From a checkpoint of a small transformer trained on Wikipedia.
Size: 14 layers, width 320, MLP 832 SwiGLU, vocabulary 4096, 18.1M parameters.
Architecture: RMSNorm before each block, rotary positions, no biases in attention or MLP, untied embeddings.
Each number is 200 + 30 x the weight over its row's rms, rounded and kept within 0 to 999. Layers, rows and columns count from 0. The size before them is the row's rms in percent of the matrix's.

# down: layer 4 MLP down (transposed), 832x320, rms 0.0391, rows 649-663, columns 160-319
# gate: layer 4 MLP gate, 832x320, rms 0.0874, rows 650-663, columns 160-319
# up: layer 4 MLP up, 832x320, rms 0.086, rows 650-663, columns 160-319
down649,097,199,178,176,223,254,253,246,235,190,218,203,208,140,167,217,175,184,227,196,180,173,194,173,162,191,201,231,155,239,177,229,205,201,156,185,202,176,155,153,191,211,150,220,198,204,163,191,159,225,174,166,255,234,205,170,202,213,250,203,190,215,196,218,200,160,185,191,269,239,200,179,219,230,199,199,199,177,169,152,224,181,197,226,203,247,257,239,163,189,205,213,150,239,260,234,167,223,239,193,205,193,135,210,233,172,211,215,173,221,210,200,168,219,200,167,214,170,233,199,171,205,214,195,242,185,228,223,181,241,188,214,150,155,252,220,172,146,179,191,183,202,215,188,174,205,235,157,183,209,193,254,231,186,239,210,190,207,169,258,210
gate650,102,212,192,227,209,169,180,159,151,213,182,204,213,195,204,204,169,188,170,185,203,212,160,234,206,179,180,187,166,190,191,210,201,189,187,176,201,255,183,157,217,212,194,168,201,216,173,208,202,211,166,202,194,164,196,160,183,285,237,176,145,192,192,239,258,190,162,245,220,173,209,190,193,223,211,169,231,211,189,226,223,156,234,268,227,224,208,165,194,198,226,186,221,194,209,199,171,222,217,168,177,172,202,224,142,191,187,193,188,211,182,175,198,171,229,184,262,204,161,152,189,191,202,201,218,221,241,230,217,258,238,221,196,236,192,203,187,200,183,201,217,232,210,186,162,207,210,205,223,237,237,188,190,227,217,178,215,187,228,124,280
up650,099,227,227,216,228,225,197,159,229,162,195,253,216,162,189,167,223,243,235,258,186,181,238,202,182,173,181,192,185,238,210,208,222,226,211,201,181,171,212,207,242,202,194,208,171,209,212,176,172,194,259,212,240,225,126,182,162,226,235,169,194,180,184,236,210,216,245,217,185,213,177,188,184,129,235,216,221,169,195,184,182,182,196,221,225,179,216,160,132,220,176,201,246,181,230,191,178,206,146,216,171,192,143,145,156,194,178,164,209,243,183,150,193,193,172,169,222,226,222,185,188,200,199,233,168,211,148,220,231,177,206,212,166,275,230,175,229,190,164,122,169,211,238,171,154,223,169,140,232,155,209,169,170,203,218,212,205,202,234,245,181
down650,101,205,171,235,169,187,201,196,206,222,195,200,271,178,212,195,160,188,232,172,207,174,258,219,264,166,192,276,199,232,213,186,184,161,250,206,146,196,267,191,173,213,172,198,196,167,105,213,231,196,169,175,169,164,219,270,135,169,171,247,224,158,169,195,215,182,227,186,245,241,216,247,166,221,215,209,205,180,214,219,194,167,190,216,169,229,214,193,241,163,167,193,176,256,197,175,217,222,244,180,200,163,189,220,238,181,214,148,216,181,252,212,187,195,171,225,204,157,228,198,252,215,207,205,221,229,150,223,183,158,198,199,201,225,208,245,161,223,194,210,230,226,196,166,202,135,199,280,188,214,181,236,179,202,161,204,256,218,148,204,210
gate651,101,200,107,169,209,129,168,174,229,183,220,205,194,201,216,162,182,131,223,157,196,165,169,188,240,206,221,236,205,195,259,175,213,194,185,280,192,185,264,219,151,225,210,203,211,218,193,184,185,217,186,161,152,227,191,262,225,202,220,173,220,230,175,195,249,222,200,189,196,193,214,193,241,230,217,227,169,210,196,213,201,162,190,204,175,189,129,125,264,243,180,188,173,188,247,211,207,201,231,203,195,220,132,201,230,188,235,148,170,223,235,233,209,190,216,220,194,282,201,277,159,174,225,223,208,202,257,248,207,148,215,199,237,219,204,248,181,193,278,197,130,205,177,195,177,233,208,158,224,166,225,221,175,190,186,240,158,146,217,206,198
up651,099,220,216,160,194,200,217,185,205,206,247,187,223,182,275,159,259,205,174,158,223,190,192,173,184,223,167,211,198,209,202,222,239,204,191,209,215,169,216,207,254,224,197,220,221,236,161,220,238,227,164,222,240,180,216,204,248,145,204,240,214,208,283,219,216,207,170,185,140,179,234,203,254,214,227,187,154,226,196,200,238,221,171,241,244,214,248,197,179,252,202,214,137,221,187,191,199,218,218,256,183,234,197,189,187,178,222,168,184,214,269,197,225,215,175,271,182,182,160,215,264,202,234,241,238,182,210,226,180,182,225,197,274,208,183,183,159,167,233,201,174,209,229,191,155,195,171,218,197,169,201,284,219,219,167,214,180,212,211,207,194
down651,099,175,153,264,267,237,207,202,170,141,191,190,166,235,197,212,171,198,237,203,216,269,229,177,223,138,237,222,192,208,157,216,184,241,251,201,198,199,249,174,204,221,131,288,182,187,216,197,163,226,220,187,225,179,227,184,199,152,184,159,164,183,217,195,245,228,196,207,182,214,176,188,194,198,196,204,173,223,265,188,208,181,201,159,155,203,222,227,195,222,233,213,159,198,237,175,147,155,212,154,205,169,197,223,213,234,199,144,163,227,172,242,235,210,182,176,191,182,147,194,207,202,174,199,188,207,177,149,98,190,187,182,136,233,170,258,211,197,174,190,175,229,148,156,193,229,153,225,200,231,214,207,209,212,205,155,176,209,199,193,228
gate652,100,216,196,181,228,221,151,198,174,226,229,182,137,219,250,197,170,148,182,225,210,200,170,177,211,148,188,275,189,225,190,199,141,236,214,175,192,162,191,156,180,192,175,173,258,187,267,165,198,218,178,196,220,252,227,172,175,150,220,168,168,192,205,178,208,174,248,191,212,218,172,199,209,167,197,121,240,168,211,187,231,212,209,236,261,158,222,199,221,124,248,218,223,173,190,184,221,192,210,226,174,173,191,163,198,188,239,238,223,115,192,207,220,218,217,180,213,168,180,238,159,222,184,190,215,181,193,174,181,130,224,152,190,119,196,160,192,272,197,201,188,236,207,203,205,212,255,180,176,237,188,229,218,189,286,236,231,162,231,212,173
up652,100,260,190,212,191,172,164,215,215,180,215,185,154,163,201,192,209,199,210,221,233,191,151,145,204,264,202,231,216,248,192,148,179,233,201,195,166,133,218,143,212,243,196,209,221,244,226,205,221,198,129,191,212,217,198,173,169,173,171,158,216,226,204,166,136,186,201,243,170,202,198,236,199,195,219,198,210,216,213,209,204,234,149,194,145,145,197,168,241,245,155,181,249,180,177,188,152,187,254,193,193,235,152,200,190,262,224,211,214,247,158,204,156,211,191,176,230,187,138,198,135,275,197,216,193,147,188,198,223,180,224,147,217,210,251,222,220,226,177,206,209,203,164,234,229,230,216,249,183,213,193,212,219,192,221,220,146,149,212,214,228
down652,100,203,219,205,209,256,238,183,155,247,234,208,216,198,273,233,199,208,185,171,203,174,160,202,178,164,170,154,156,126,211,184,165,209,253,229,173,188,209,151,170,208,227,206,184,208,234,168,206,183,133,215,171,146,187,234,213,192,215,198,222,257,209,258,204,245,207,241,203,175,153,171,173,190,215,178,207,221,230,206,210,159,234,186,203,166,212,210,184,219,217,197,179,224,234,226,204,187,220,160,228,178,193,219,212,164,165,155,165,211,234,206,211,248,171,242,143,184,264,184,209,140,188,153,202,253,219,189,183,241,205,251,182,226,221,185,173,186,221,150,206,220,192,192,189,163,164,195,167,144,246,238,229,215,167,172,212,153,255,246,250
gate653,103,174,192,143,250,182,191,217,269,195,196,205,229,239,203,135,168,201,159,213,213,146,157,230,193,200,188,191,143,189,198,125,230,148,230,212,178,196,183,156,213,252,208,236,202,162,175,207,201,202,194,209,208,269,233,213,241,248,205,183,234,168,165,180,180,198,143,195,213,198,243,213,179,251,150,165,183,186,247,252,185,174,180,238,166,183,175,164,217,159,212,199,221,177,172,233,215,148,211,232,203,247,142,205,227,169,203,189,210,269,173,189,155,151,214,188,256,217,220,199,218,219,156,205,209,212,259,210,175,218,186,192,182,200,202,184,181,177,206,223,173,224,157,163,187,230,221,230,175,191,192,242,186,186,217,178,202,219,228,234,176
up653,105,192,186,219,215,173,226,210,206,133,247,205,156,178,196,222,190,209,174,228,257,207,167,187,130,167,200,189,207,187,199,199,158,201,179,192,203,147,165,201,161,181,198,224,222,210,241,196,186,201,200,195,218,171,199,192,186,190,220,192,233,220,188,153,239,154,199,211,161,157,229,158,285,151,171,214,208,201,185,220,178,227,187,171,214,206,223,141,196,201,210,188,201,286,238,219,159,159,206,217,220,203,147,170,234,236,205,184,238,162,264,251,249,164,214,211,181,169,180,218,162,245,156,181,170,233,222,194,123,177,214,255,241,202,214,255,222,146,216,205,189,196,248,190,172,187,216,198,221,205,157,189,173,181,176,182,178,191,173,188,168
down653,098,186,224,175,208,167,171,220,201,200,144,209,227,160,205,223,203,148,220,230,140,259,213,202,195,237,190,231,208,215,165,188,272,150,217,213,215,217,192,182,248,183,248,220,152,187,116,195,186,150,192,255,234,219,252,175,206,239,194,221,166,204,177,211,192,251,170,199,186,216,167,198,153,236,182,178,149,205,211,198,187,212,221,210,227,182,188,209,243,246,245,214,170,198,209,223,158,200,175,188,182,120,214,236,139,192,173,221,143,258,166,176,241,228,242,177,223,215,215,195,186,218,222,174,224,176,175,193,225,183,171,162,169,206,177,165,216,202,184,151,170,187,216,124,183,269,192,191,198,222,207,212,207,123,126,236,246,243,192,240,208
gate654,099,148,193,181,152,235,190,186,211,220,241,199,221,206,243,247,140,166,214,234,244,201,195,181,207,208,255,244,183,234,251,171,204,183,191,119,192,165,231,214,207,181,200,174,178,205,182,212,206,172,211,187,174,202,248,194,208,248,190,226,180,162,237,130,151,221,193,204,205,159,205,189,182,180,190,212,191,237,289,220,214,249,162,222,240,186,255,165,218,251,223,178,200,199,220,194,213,228,217,149,189,163,159,263,225,240,210,197,222,167,189,225,194,197,167,239,181,186,197,182,186,195,222,230,245,189,212,191,170,176,157,166,223,186,235,233,213,252,262,151,230,180,256,157,224,154,202,233,165,182,205,215,183,191,169,212,190,220,190,247,191
up654,103,216,190,150,190,184,211,149,212,173,213,174,162,187,170,222,199,193,159,177,178,156,179,213,221,226,227,166,204,179,178,200,221,173,162,182,255,204,240,179,231,164,184,234,176,186,198,255,191,197,261,203,248,174,187,244,226,221,171,166,206,199,232,170,280,178,191,140,229,203,181,189,210,253,142,189,162,194,178,216,191,175,188,234,212,206,217,187,181,192,221,172,190,207,246,200,156,245,173,212,198,193,207,187,194,251,170,165,203,226,184,152,170,195,211,143,233,158,199,187,210,221,221,165,173,228,158,197,223,205,217,193,215,202,165,166,234,168,200,191,212,188,190,234,160,154,216,173,206,230,190,241,201,163,159,183,204,196,194,171,254
down654,103,217,217,254,172,197,182,228,201,252,181,262,193,190,197,135,188,251,250,175,185,161,233,196,194,159,180,216,251,194,224,207,175,183,158,210,176,242,200,147,209,211,179,228,226,193,201,214,242,154,226,206,214,214,210,205,211,165,213,179,181,154,197,217,193,185,193,226,182,199,196,196,176,196,211,186,204,238,156,209,178,207,226,183,236,195,132,238,202,177,197,225,234,214,242,208,183,136,216,154,242,189,231,179,187,203,211,205,167,222,201,178,172,212,187,221,256,183,214,222,175,206,157,181,173,224,209,189,185,162,235,205,165,196,184,190,194,124,225,275,140,174,203,160,217,220,227,204,190,212,213,172,224,245,201,185,184,149,216,163,216
gate655,096,220,168,217,194,184,179,143,230,241,161,208,202,238,222,200,204,187,187,175,228,185,225,196,237,167,212,263,196,209,233,188,230,168,206,129,209,214,200,226,217,194,198,193,214,214,223,215,141,192,231,177,206,127,177,179,218,201,197,239,183,164,222,183,180,206,169,207,194,255,211,207,198,217,163,212,218,206,160,206,200,207,210,242,164,184,154,185,190,219,212,187,155,210,210,262,293,208,249,202,235,203,229,260,255,193,218,189,178,166,223,165,160,186,171,197,214,172,183,139,257,216,179,225,182,203,220,212,193,226,178,222,191,213,173,205,226,272,139,223,202,223,165,191,149,175,195,162,139,111,193,182,186,184,256,214,139,220,202,256,197
up655,095,214,250,189,208,187,190,160,212,215,179,208,208,230,202,210,194,188,225,171,192,174,158,185,143,262,194,216,216,195,205,160,194,154,250,184,187,151,198,233,218,226,145,193,171,144,195,221,166,220,209,188,197,192,214,181,150,249,256,201,227,218,204,246,158,235,183,228,247,209,187,176,181,207,167,224,236,210,215,239,230,268,190,231,154,197,184,165,131,219,187,193,136,240,182,190,193,172,185,179,153,198,193,192,251,176,247,193,201,154,187,228,235,200,259,185,267,218,150,201,234,242,211,159,220,210,220,171,206,200,190,230,203,212,191,148,231,271,199,250,228,182,168,168,143,234,215,237,245,211,205,151,175,154,189,196,159,201,220,229,192
down655,096,203,145,230,208,177,226,167,147,161,212,165,255,184,177,199,250,193,200,245,189,172,212,200,205,117,169,229,195,209,172,198,241,210,193,205,155,155,187,260,197,169,191,154,204,221,210,163,265,229,209,192,221,241,241,201,252,216,149,221,225,162,155,225,231,237,155,209,194,147,245,188,275,185,163,140,202,165,190,197,231,200,173,167,166,209,178,208,186,255,199,192,206,159,225,165,178,217,210,197,204,195,218,192,202,154,228,252,238,170,256,243,191,206,195,217,180,236,193,224,161,221,164,229,255,198,259,218,216,224,147,237,197,187,242,206,195,200,104,219,222,247,220,180,137,208,175,220,220,216,177,219,226,233,220,194,190,172,228,206,241
gate656,099,156,217,221,188,213,185,216,176,160,258,174,277,180,187,147,209,238,196,165,188,188,253,193,220,205,186,209,206,235,175,209,244,196,209,205,229,209,243,189,238,226,183,182,187,225,187,176,192,241,153,201,188,169,186,169,225,190,197,154,251,215,210,178,245,218,194,174,185,202,237,183,184,274,218,230,206,199,190,192,180,202,166,220,165,271,253,214,201,208,221,183,154,185,206,191,227,221,181,229,178,189,166,142,209,246,228,187,236,221,194,163,171,259,183,254,218,250,253,197,214,189,180,160,218,204,157,216,201,189,173,210,198,229,169,192,188,182,212,192,184,162,149,159,198,167,200,207,151,265,202,208,188,207,192,194,257,162,154,181,224
up656,094,180,246,233,192,185,199,161,216,214,211,171,239,192,196,200,151,127,157,238,198,182,172,199,221,176,167,246,237,211,164,250,227,131,186,237,194,167,165,226,176,181,126,174,173,237,241,197,205,154,199,174,215,149,229,234,166,208,260,197,207,162,156,215,187,217,251,163,145,185,199,197,224,175,203,196,219,228,191,153,186,220,170,253,227,181,212,191,234,162,170,250,193,222,161,229,188,240,208,178,164,233,226,189,176,190,202,181,182,168,193,145,184,194,181,222,143,211,240,182,200,230,287,204,225,203,183,192,168,220,211,166,192,239,230,203,216,200,262,217,265,179,249,207,201,208,214,224,220,194,190,179,158,248,188,236,237,184,114,185,269
down656,095,212,229,229,186,214,189,220,213,262,278,241,250,186,189,171,182,177,158,168,195,214,223,200,226,165,168,199,184,236,211,217,249,182,187,190,179,221,150,220,194,186,222,206,146,251,234,240,178,189,239,194,183,176,142,200,242,210,189,174,168,192,182,186,242,249,194,145,184,195,198,155,238,224,204,203,228,215,228,212,202,250,222,218,197,186,249,211,224,194,234,150,256,229,214,197,144,207,197,172,152,248,158,230,186,194,188,209,183,245,193,218,165,226,161,186,213,235,175,234,208,214,230,245,164,279,186,204,149,147,192,139,193,222,152,255,192,186,177,225,176,192,212,177,140,183,198,176,189,240,163,167,165,255,224,214,252,123,192,183,267
gate657,100,211,192,164,220,168,209,237,256,188,192,215,216,161,188,214,145,171,209,158,184,234,183,186,244,181,228,188,244,211,175,191,212,258,208,231,206,179,181,138,194,193,229,157,200,297,181,240,208,144,234,224,213,219,229,156,147,217,181,170,234,251,190,197,194,234,203,140,239,184,178,249,181,226,222,249,205,207,201,214,198,178,197,184,197,191,233,192,220,171,180,194,186,165,198,273,207,178,151,164,116,224,138,216,173,240,197,219,189,218,205,181,180,219,195,245,250,187,207,202,165,196,176,119,201,212,192,186,176,214,179,207,192,211,229,199,228,175,243,245,253,175,211,236,232,184,231,203,233,158,221,214,187,196,254,209,179,252,238,200,215
up657,102,200,187,203,256,152,274,216,219,198,198,175,243,206,209,199,226,222,223,184,186,217,143,181,224,199,177,191,196,248,195,192,243,253,217,244,170,231,187,184,246,200,179,203,204,223,189,200,171,181,211,162,171,179,196,188,162,193,248,220,220,226,172,242,198,191,209,202,241,169,183,238,122,166,232,187,237,205,207,238,144,209,160,201,242,231,209,203,171,171,201,169,182,247,157,207,167,168,166,203,198,214,205,170,187,230,174,208,166,189,145,134,121,225,147,202,269,174,205,174,192,187,203,169,172,170,202,232,139,236,184,184,224,207,231,202,224,217,205,219,223,225,235,194,145,213,186,207,176,211,225,206,177,158,209,224,208,212,211,239,172
down657,100,246,159,154,187,232,180,174,202,167,205,168,237,168,195,183,148,204,163,222,260,244,178,177,263,145,163,224,187,181,240,199,167,245,182,197,185,132,143,168,223,199,197,160,195,204,236,221,202,191,151,213,271,187,167,188,179,184,237,157,166,224,292,203,211,241,150,202,211,209,200,164,169,189,201,182,206,222,178,146,223,205,194,217,150,184,220,240,164,194,224,219,216,181,260,212,232,196,195,198,163,156,213,209,184,221,216,223,261,214,204,207,234,165,220,268,226,200,178,195,188,218,211,179,231,231,219,208,186,241,150,163,174,185,184,175,207,233,216,201,231,161,224,206,141,195,203,230,272,193,175,192,147,233,180,213,167,199,144,202,159
gate658,095,253,186,130,162,273,150,219,137,264,210,170,166,182,242,213,230,169,147,139,249,162,186,210,189,201,206,249,164,201,254,223,210,168,196,190,187,247,194,241,190,220,194,193,195,212,242,208,193,253,111,192,224,158,203,185,205,210,213,225,218,169,213,217,228,213,223,162,175,213,212,230,195,146,228,201,195,172,176,130,238,256,176,207,216,188,219,229,208,200,225,178,168,185,197,218,176,215,169,168,175,124,256,205,177,226,227,184,230,185,179,180,184,211,204,218,201,235,202,177,186,225,237,194,192,211,179,175,248,186,171,206,211,233,210,165,212,188,203,214,227,146,214,174,162,294,154,163,223,187,262,204,168,182,164,225,278,221,203,212,135
up658,102,251,151,272,255,236,178,174,232,228,175,194,166,198,177,196,208,199,230,188,225,189,199,212,195,182,286,142,227,187,181,195,222,203,147,135,255,224,202,202,130,190,224,212,206,199,180,198,193,196,191,159,154,160,186,153,215,176,152,181,184,154,203,181,188,235,196,188,239,232,166,202,191,166,218,192,239,211,165,218,199,229,185,239,197,208,218,236,228,229,218,243,145,172,240,240,177,196,213,157,217,198,221,209,202,211,230,155,198,231,205,185,192,181,198,230,160,206,134,187,168,237,227,189,215,225,205,231,267,202,191,186,129,223,171,221,263,176,209,195,247,205,200,193,152,170,204,181,186,191,227,209,172,189,175,211,180,197,206,190,206
down658,102,221,179,234,280,212,182,154,257,186,211,196,166,228,217,176,199,223,232,180,198,180,193,214,192,225,170,121,222,162,170,161,239,212,198,122,236,204,194,184,139,223,200,164,210,192,209,194,205,169,166,170,156,173,187,266,209,134,181,179,176,192,196,177,175,202,175,193,183,244,206,192,179,186,159,176,228,187,221,236,207,193,161,247,212,229,202,192,182,222,247,260,152,140,217,261,183,221,225,194,195,192,213,216,241,257,249,175,179,245,222,172,232,193,209,178,187,195,138,198,192,192,201,171,194,176,167,244,253,195,227,265,154,173,177,175,223,201,182,189,226,152,228,196,181,174,206,226,224,191,200,270,240,181,158,211,173,191,193,181,213
gate659,097,231,243,210,226,180,186,195,140,232,249,210,239,211,203,227,217,182,215,162,231,212,208,196,220,202,203,192,202,189,200,175,221,194,171,154,212,156,210,151,192,220,224,238,231,209,182,179,245,220,194,246,167,247,221,200,201,182,257,214,165,183,193,184,212,181,191,225,272,276,209,295,208,251,225,170,207,202,229,239,202,222,180,185,268,210,162,199,247,142,236,221,129,194,210,144,205,154,250,193,208,160,183,199,178,196,161,183,214,206,215,207,161,205,201,204,233,189,196,168,223,192,219,219,177,197,182,155,225,205,157,148,167,183,196,239,159,145,186,242,188,193,191,171,225,210,148,219,181,194,249,202,253,196,171,235,214,230,192,181,215
up659,107,212,235,156,211,200,150,173,202,239,253,175,196,251,207,225,242,220,208,196,232,211,253,204,231,183,153,229,224,153,197,146,194,156,162,152,255,253,184,199,266,173,215,203,216,138,197,209,252,152,162,190,214,190,208,210,169,197,195,252,171,192,215,165,169,230,198,205,208,223,234,172,193,239,225,183,222,197,231,176,206,197,173,226,201,260,213,162,218,195,255,193,174,190,169,234,239,116,237,250,194,196,179,186,214,214,239,230,208,204,183,226,211,158,282,176,212,194,205,145,225,212,201,183,175,170,239,226,202,237,180,183,175,127,179,167,191,225,200,218,158,172,245,174,179,164,178,201,190,208,229,225,226,203,195,235,192,192,176,180,185
down659,103,208,207,241,211,196,241,215,178,198,264,213,196,241,196,212,225,254,213,192,196,200,194,239,208,160,207,179,163,179,230,200,164,194,182,205,195,272,127,213,187,170,200,206,188,207,152,191,203,193,167,190,177,182,222,241,154,213,197,248,202,179,247,237,214,198,208,214,192,191,231,130,214,258,224,219,226,213,197,168,233,190,163,251,232,227,212,232,173,193,192,174,228,207,168,233,235,168,249,209,177,171,215,221,207,180,250,216,193,210,159,231,226,161,195,134,251,222,204,184,198,196,182,163,225,164,245,286,191,205,179,243,201,185,189,138,188,232,199,205,228,208,201,220,168,182,205,180,232,206,148,197,174,171,200,257,202,175,187,165,233
gate660,099,192,163,191,207,228,225,223,233,220,208,199,217,227,273,162,224,132,206,261,212,122,229,226,128,154,170,205,206,216,182,184,198,179,160,183,143,257,160,228,259,229,211,176,190,212,238,228,165,190,198,190,195,206,216,194,200,218,222,234,97,162,138,190,184,234,147,213,149,199,166,201,269,221,159,151,203,205,192,118,201,174,179,221,216,261,216,215,192,161,196,203,202,209,200,209,215,172,251,178,236,222,200,194,186,194,212,222,258,231,178,174,208,152,197,170,172,201,184,165,195,192,195,242,205,251,236,200,213,207,184,202,235,258,179,157,172,191,196,205,210,190,221,163,250,202,212,186,219,202,182,226,177,162,229,169,226,207,207,193,237
up660,101,237,150,157,186,202,207,159,208,222,183,205,191,192,202,168,256,259,147,192,193,169,179,254,210,196,193,196,185,187,219,207,167,255,224,186,235,215,189,231,204,183,235,205,259,212,200,173,188,220,148,190,216,251,228,210,245,189,226,221,202,199,250,221,213,185,164,228,188,194,218,218,182,143,227,172,167,212,227,222,203,187,189,169,171,182,253,182,217,244,173,187,271,175,242,176,233,183,196,131,183,194,159,180,195,207,159,223,151,217,208,215,212,201,155,224,212,202,238,182,215,187,205,128,202,215,189,165,200,194,174,196,189,193,237,231,176,207,177,186,198,221,239,202,176,166,161,237,239,232,226,165,215,212,240,177,174,163,232,226,212
down660,101,206,169,196,253,215,194,104,172,199,272,211,198,170,228,220,225,232,174,195,166,208,191,218,229,213,215,248,252,198,198,160,198,280,213,216,229,160,239,166,231,192,175,178,148,242,215,210,181,162,210,230,226,170,211,247,191,214,208,211,161,176,272,168,201,165,201,257,155,181,294,197,225,161,181,206,144,254,184,166,185,181,181,168,201,226,221,172,200,196,194,156,210,181,247,173,245,194,244,188,215,168,220,221,188,228,148,203,218,214,235,238,189,188,220,168,224,193,184,170,168,185,197,136,216,189,190,192,213,208,198,232,192,247,220,204,180,204,191,203,201,171,219,238,164,154,206,147,195,215,258,198,225,218,187,173,143,170,220,193,165
gate661,095,214,225,191,175,217,175,204,145,230,212,120,212,179,229,231,183,220,198,205,195,192,214,183,178,188,123,258,272,209,219,178,199,225,212,208,199,202,172,224,221,223,212,253,211,197,191,173,238,208,192,216,145,223,222,171,155,184,157,217,216,239,216,204,220,185,213,194,156,210,177,189,164,218,222,180,149,167,211,207,179,179,177,176,200,231,223,237,190,172,166,201,199,192,196,197,213,209,180,246,206,207,170,211,267,228,225,214,276,126,233,235,185,141,146,183,180,231,188,193,267,186,172,221,185,196,179,220,223,179,209,197,169,170,216,183,274,226,212,230,180,191,233,216,210,239,187,197,219,229,171,226,180,225,190,203,241,178,155,187,201
up661,099,217,196,160,179,215,148,251,200,221,160,193,213,219,207,195,193,227,147,183,197,215,226,176,212,211,160,203,190,181,203,196,217,164,191,196,164,137,270,211,182,189,174,154,174,233,259,209,157,254,144,212,214,208,162,174,222,200,174,236,130,218,204,189,154,228,186,257,178,185,217,204,174,164,225,154,223,253,253,193,180,265,210,203,175,237,121,201,165,245,177,172,222,186,179,174,166,216,222,153,205,257,203,191,203,225,186,217,173,209,216,189,174,253,169,190,208,192,171,189,220,256,139,145,241,198,212,201,209,187,254,164,205,191,214,187,146,127,189,217,220,218,195,190,207,192,193,173,213,151,186,238,151,203,168,216,229,266,226,166,232
down661,099,211,191,191,171,206,208,135,220,148,157,126,229,211,211,236,227,156,183,227,190,250,168,218,209,187,242,181,182,198,187,195,225,168,194,197,177,138,213,243,180,199,171,175,160,216,156,243,188,259,196,205,162,199,135,199,182,224,202,239,185,207,221,196,227,172,238,196,196,218,172,184,120,213,207,162,193,214,243,223,145,236,227,233,194,189,143,215,261,229,264,170,225,194,199,181,171,189,205,151,163,182,174,194,177,191,214,164,187,99,238,174,146,225,207,165,272,168,249,194,106,219,159,151,185,182,144,228,236,245,213,122,190,192,142,195,177,207,213,202,163,263,203,156,185,180,175,162,204,188,219,196,182,189,193,241,153,185,200,198,204
gate662,094,156,200,203,183,177,182,151,177,204,214,219,207,216,175,175,163,238,155,213,137,154,167,217,178,247,165,224,195,207,222,270,211,206,179,218,206,192,200,224,255,244,176,180,246,176,209,220,218,197,271,236,192,225,207,176,182,201,163,191,166,206,208,198,215,235,182,202,221,223,168,244,195,241,169,211,167,234,248,232,171,160,145,181,214,183,243,244,258,250,158,226,177,158,181,248,173,174,208,202,173,225,266,197,269,160,191,242,191,195,144,168,234,195,232,167,247,240,185,165,233,174,206,208,185,213,188,148,207,220,192,157,242,214,248,244,177,220,209,244,183,135,191,174,243,230,206,235,210,197,185,199,198,164,222,206,204,204,167,213,167
up662,095,205,211,204,210,206,192,185,178,252,206,190,211,239,251,200,170,138,256,238,203,215,179,132,173,209,177,216,202,198,205,231,235,234,222,136,230,267,201,237,165,215,198,212,187,210,204,194,203,252,228,207,242,215,159,184,153,172,200,227,206,234,173,223,208,226,212,198,190,198,219,147,199,200,174,247,165,222,270,205,225,197,178,224,191,205,160,182,230,199,204,170,186,238,230,167,230,144,195,181,203,160,176,217,236,190,178,207,208,172,225,176,243,219,135,127,185,245,173,269,235,213,161,227,207,158,200,262,184,194,247,204,228,164,195,242,208,196,192,216,186,214,177,233,180,237,173,217,162,196,208,211,154,213,170,160,173,182,227,175,177
down662,096,218,230,169,193,247,263,210,190,202,207,147,270,215,191,182,192,177,190,228,156,258,179,151,209,215,238,242,211,219,202,208,188,210,231,180,251,192,191,205,183,237,191,143,180,209,181,157,191,170,215,187,223,212,192,145,193,160,181,254,202,172,212,183,187,198,176,235,227,162,224,192,259,178,153,206,220,169,238,190,210,214,183,162,222,148,152,245,170,179,226,233,228,190,225,240,157,243,190,154,174,178,155,212,141,245,206,228,149,205,181,137,192,242,227,132,203,183,146,197,270,200,168,179,238,173,181,164,214,190,207,205,239,155,196,175,184,177,151,192,217,150,160,214,188,164,215,179,209,211,257,247,169,202,161,198,174,210,215,221,200
gate663,096,243,216,191,210,206,149,208,252,241,186,213,223,191,176,187,198,253,172,178,191,229,128,262,123,211,213,206,239,234,210,166,201,219,154,150,212,229,175,182,172,242,186,267,221,188,214,208,144,218,238,160,220,210,226,210,186,236,183,201,188,183,155,163,155,137,184,233,239,242,271,173,198,256,202,169,190,172,247,211,240,213,221,249,157,205,195,176,296,216,194,230,241,230,223,217,218,218,189,153,226,210,200,165,233,121,208,193,228,259,224,253,213,254,168,171,203,180,210,187,174,188,226,213,218,177,224,112,196,223,184,213,248,194,204,186,199,245,171,187,153,180,201,242,222,227,220,192,229,216,243,216,237,259,208,192,183,210,245,222,181
up663,101,258,232,229,201,164,240,231,205,228,208,178,154,202,188,246,169,216,228,215,166,221,196,272,157,232,172,140,208,202,166,216,186,210,169,218,162,201,208,241,182,184,265,155,248,245,195,197,178,178,191,171,225,245,202,209,247,184,172,198,196,218,157,172,217,149,166,250,173,207,248,186,212,203,192,221,187,181,199,213,210,272,176,232,148,200,185,196,194,185,256,191,183,193,167,167,123,224,169,142,229,187,199,139,137,234,239,196,214,239,151,185,219,148,250,197,168,191,163,274,183,251,230,181,229,181,247,160,155,175,169,195,199,140,227,262,227,195,190,181,216,147,233,177,163,183,230,174,240,205,212,177,247,212,196,222,188,164,165,198,202
down663,101,226,186,158,183,204,170,236,210,121,193,234,163,198,165,194,218,204,140,201,206,203,235,200,204,164,144,227,267,185,179,229,179,191,162,153,230,191,168,185,180,169,177,163,201,186,228,229,224,206,157,204,218,160,173,255,215,207,233,202,192,224,161,218,207,245,244,197,140,175,168,190,286,237,191,223,204,208,196,201,222,202,182,245,188,158,209,207,183,229,214,165,231,248,231,217,167,179,220,255,204,210,209,231,202,148,219,173,223,209,229,156,241,189,220,168,168,186,204,214,197,151,178,206,184,242,191,254,240,176,215,177,175,221,224,157,214,226,181,154,188,167,173,188,195,245,212,201,166,211,135,185,203,192,158,238,268,165,150,198,187